Weights of a small transformer language model.
Architecture: RMSNorm before each block, untied embeddings.
Each number is 200 + 30 x the weight over the matrix's rms, rounded and kept within 0 to 999. Layers, rows and columns count from 0.

# k: layer 2 attention key, 256x256, rms 0.13, rows 52-62, columns 128-191
# q: layer 2 attention query, 256x256, rms 0.132, rows 53-62, columns 128-191
k52,240,207,185,208,195,207,224,175,232,205,195,186,235,182,189,263,203,248,176,198,201,223,190,201,174,196,204,222,193,248,190,218,176,201,204,236,188,230,164,147,175,212,169,183,259,241,164,208,164,178,182,192,167,206,219,207,183,177,188,197,197,175,176,237
q53,225,193,255,199,183,247,204,203,181,179,248,234,208,211,197,199,128,231,215,247,211,161,224,159,226,207,175,192,227,231,258,250,202,159,160,174,197,173,228,246,158,195,164,186,193,153,196,225,206,193,191,195,259,200,166,190,244,230,169,208,190,199,185,188
k53,214,215,160,222,181,209,150,293,201,241,227,208,253,232,262,180,173,210,165,210,245,158,119,191,186,221,179,233,173,148,168,227,216,214,235,222,207,189,238,178,183,197,254,199,260,166,180,188,180,161,192,183,217,197,205,131,236,133,157,246,176,219,186,169
q54,138,230,197,217,222,195,204,191,152,222,278,225,230,229,203,204,162,162,163,232,211,197,186,229,206,224,214,225,221,214,194,211,223,209,212,196,157,226,249,211,182,188,214,213,161,224,220,210,192,214,214,222,209,173,222,242,185,198,192,157,188,212,179,178
k54,217,223,263,166,188,199,168,206,191,188,197,141,194,159,216,158,199,162,168,162,203,177,140,221,181,208,209,184,152,160,188,210,184,192,233,155,179,230,189,196,208,203,250,198,231,235,213,192,194,221,190,219,199,194,200,239,213,179,195,223,272,149,176,147
q55,231,195,215,204,204,216,209,219,221,230,255,211,236,195,194,252,195,212,173,184,227,180,215,236,158,168,135,188,204,160,162,209,184,171,255,219,160,222,141,219,198,205,197,237,209,212,206,214,262,172,192,196,193,214,175,204,177,214,190,175,168,200,207,197
k55,233,198,199,213,220,170,245,231,193,243,217,223,165,185,234,168,178,172,215,187,202,195,231,192,223,200,182,208,230,177,192,218,177,238,166,191,267,150,234,193,240,179,169,251,175,196,217,175,173,195,204,197,129,244,198,224,235,177,221,222,184,218,258,237
q56,181,205,170,182,244,212,220,251,185,218,188,227,254,160,188,193,207,219,247,237,177,232,190,174,269,217,234,196,242,171,232,204,195,144,180,220,157,179,149,157,206,201,254,242,201,157,268,161,223,168,241,233,193,158,185,182,206,160,178,226,178,210,264,195
k56,187,246,175,219,255,195,170,185,177,202,202,204,216,225,209,216,191,230,230,187,171,218,173,239,186,288,183,132,195,173,206,136,214,192,197,175,241,208,205,137,161,179,176,151,201,177,221,229,226,161,231,156,186,211,230,141,209,162,197,189,183,208,171,245
q57,210,158,187,244,180,190,189,168,207,212,174,217,160,140,175,190,226,191,167,169,161,201,191,179,217,203,187,208,274,255,175,197,229,185,176,180,189,199,210,211,220,203,188,210,196,158,168,190,168,218,190,175,184,207,176,212,182,169,178,121,205,231,228,181
k57,169,218,194,195,202,197,230,208,187,224,157,172,196,265,248,200,225,138,219,184,161,201,194,203,146,177,203,194,157,211,218,176,196,223,220,195,227,241,204,280,157,251,221,169,183,245,240,229,154,239,246,139,159,146,201,263,174,178,202,223,243,188,239,208
q58,186,228,168,249,235,121,206,209,202,157,175,163,236,173,187,223,208,146,186,187,193,159,200,230,244,156,186,148,187,160,125,182,184,246,139,194,217,212,176,183,212,210,227,196,199,228,204,239,187,130,230,219,168,181,187,223,227,171,188,203,222,242,202,171
k58,223,203,166,171,187,187,216,167,167,249,156,144,233,170,184,178,242,158,201,180,160,198,216,205,243,196,179,197,185,192,271,165,212,169,206,181,215,184,174,164,185,122,195,209,188,140,99,211,226,194,191,217,187,279,250,208,162,207,186,210,198,189,195,184
q59,195,239,191,222,214,207,216,187,168,201,236,180,194,240,185,200,238,195,186,149,258,220,223,157,260,196,153,214,226,178,204,216,239,240,143,174,136,222,170,246,190,155,181,180,169,142,199,172,236,196,205,160,186,233,194,198,174,178,164,213,182,237,217,251
k59,238,232,167,218,210,226,181,217,174,152,216,157,220,205,219,282,220,177,214,225,177,208,236,236,203,241,233,208,239,229,162,200,213,236,229,232,232,227,190,172,197,137,288,191,252,240,256,260,207,223,193,212,182,211,267,156,154,173,179,181,216,152,222,192
q60,204,192,209,218,212,207,150,231,224,196,158,202,159,205,157,228,222,213,184,204,193,173,175,169,239,174,220,199,185,157,172,177,213,237,193,186,202,214,208,227,173,212,202,186,273,205,262,243,196,191,243,210,201,199,180,154,109,228,215,217,200,242,216,253
k60,214,196,258,143,169,198,212,198,159,268,227,169,229,201,194,196,180,204,178,174,168,222,198,203,172,198,146,198,188,191,171,181,191,191,199,187,165,239,168,155,201,152,200,150,195,140,255,200,185,171,213,180,173,273,188,208,187,242,209,183,174,250,215,189
q61,208,191,233,150,194,192,218,180,218,145,187,171,238,189,207,209,245,176,251,230,175,201,226,165,240,192,180,119,185,161,191,195,176,192,208,176,155,263,223,180,207,158,239,186,217,204,183,181,205,198,235,202,168,241,226,221,242,262,220,188,197,203,156,211
k61,224,222,164,204,227,185,233,180,191,133,212,156,206,131,249,242,187,220,213,180,174,204,206,168,227,201,186,199,233,244,196,200,293,178,182,166,233,202,192,222,183,186,248,220,184,211,172,133,225,165,161,211,155,200,191,168,286,230,165,190,233,179,225,194
q62,187,192,228,203,236,227,188,225,241,262,160,142,186,204,196,217,214,247,265,167,166,220,168,189,185,225,174,190,187,146,140,244,191,229,165,246,150,235,109,185,223,187,286,198,209,216,164,167,191,143,290,179,165,237,212,240,182,185,206,237,243,226,203,230
k62,199,190,174,236,246,158,280,165,222,242,155,181,175,263,149,223,237,205,169,161,169,176,227,151,239,222,231,210,232,184,195,185,210,177,181,209,222,249,131,234,204,167,104,176,220,179,216,235,165,223,234,217,162,206,211,221,149,188,255,186,173,211,178,333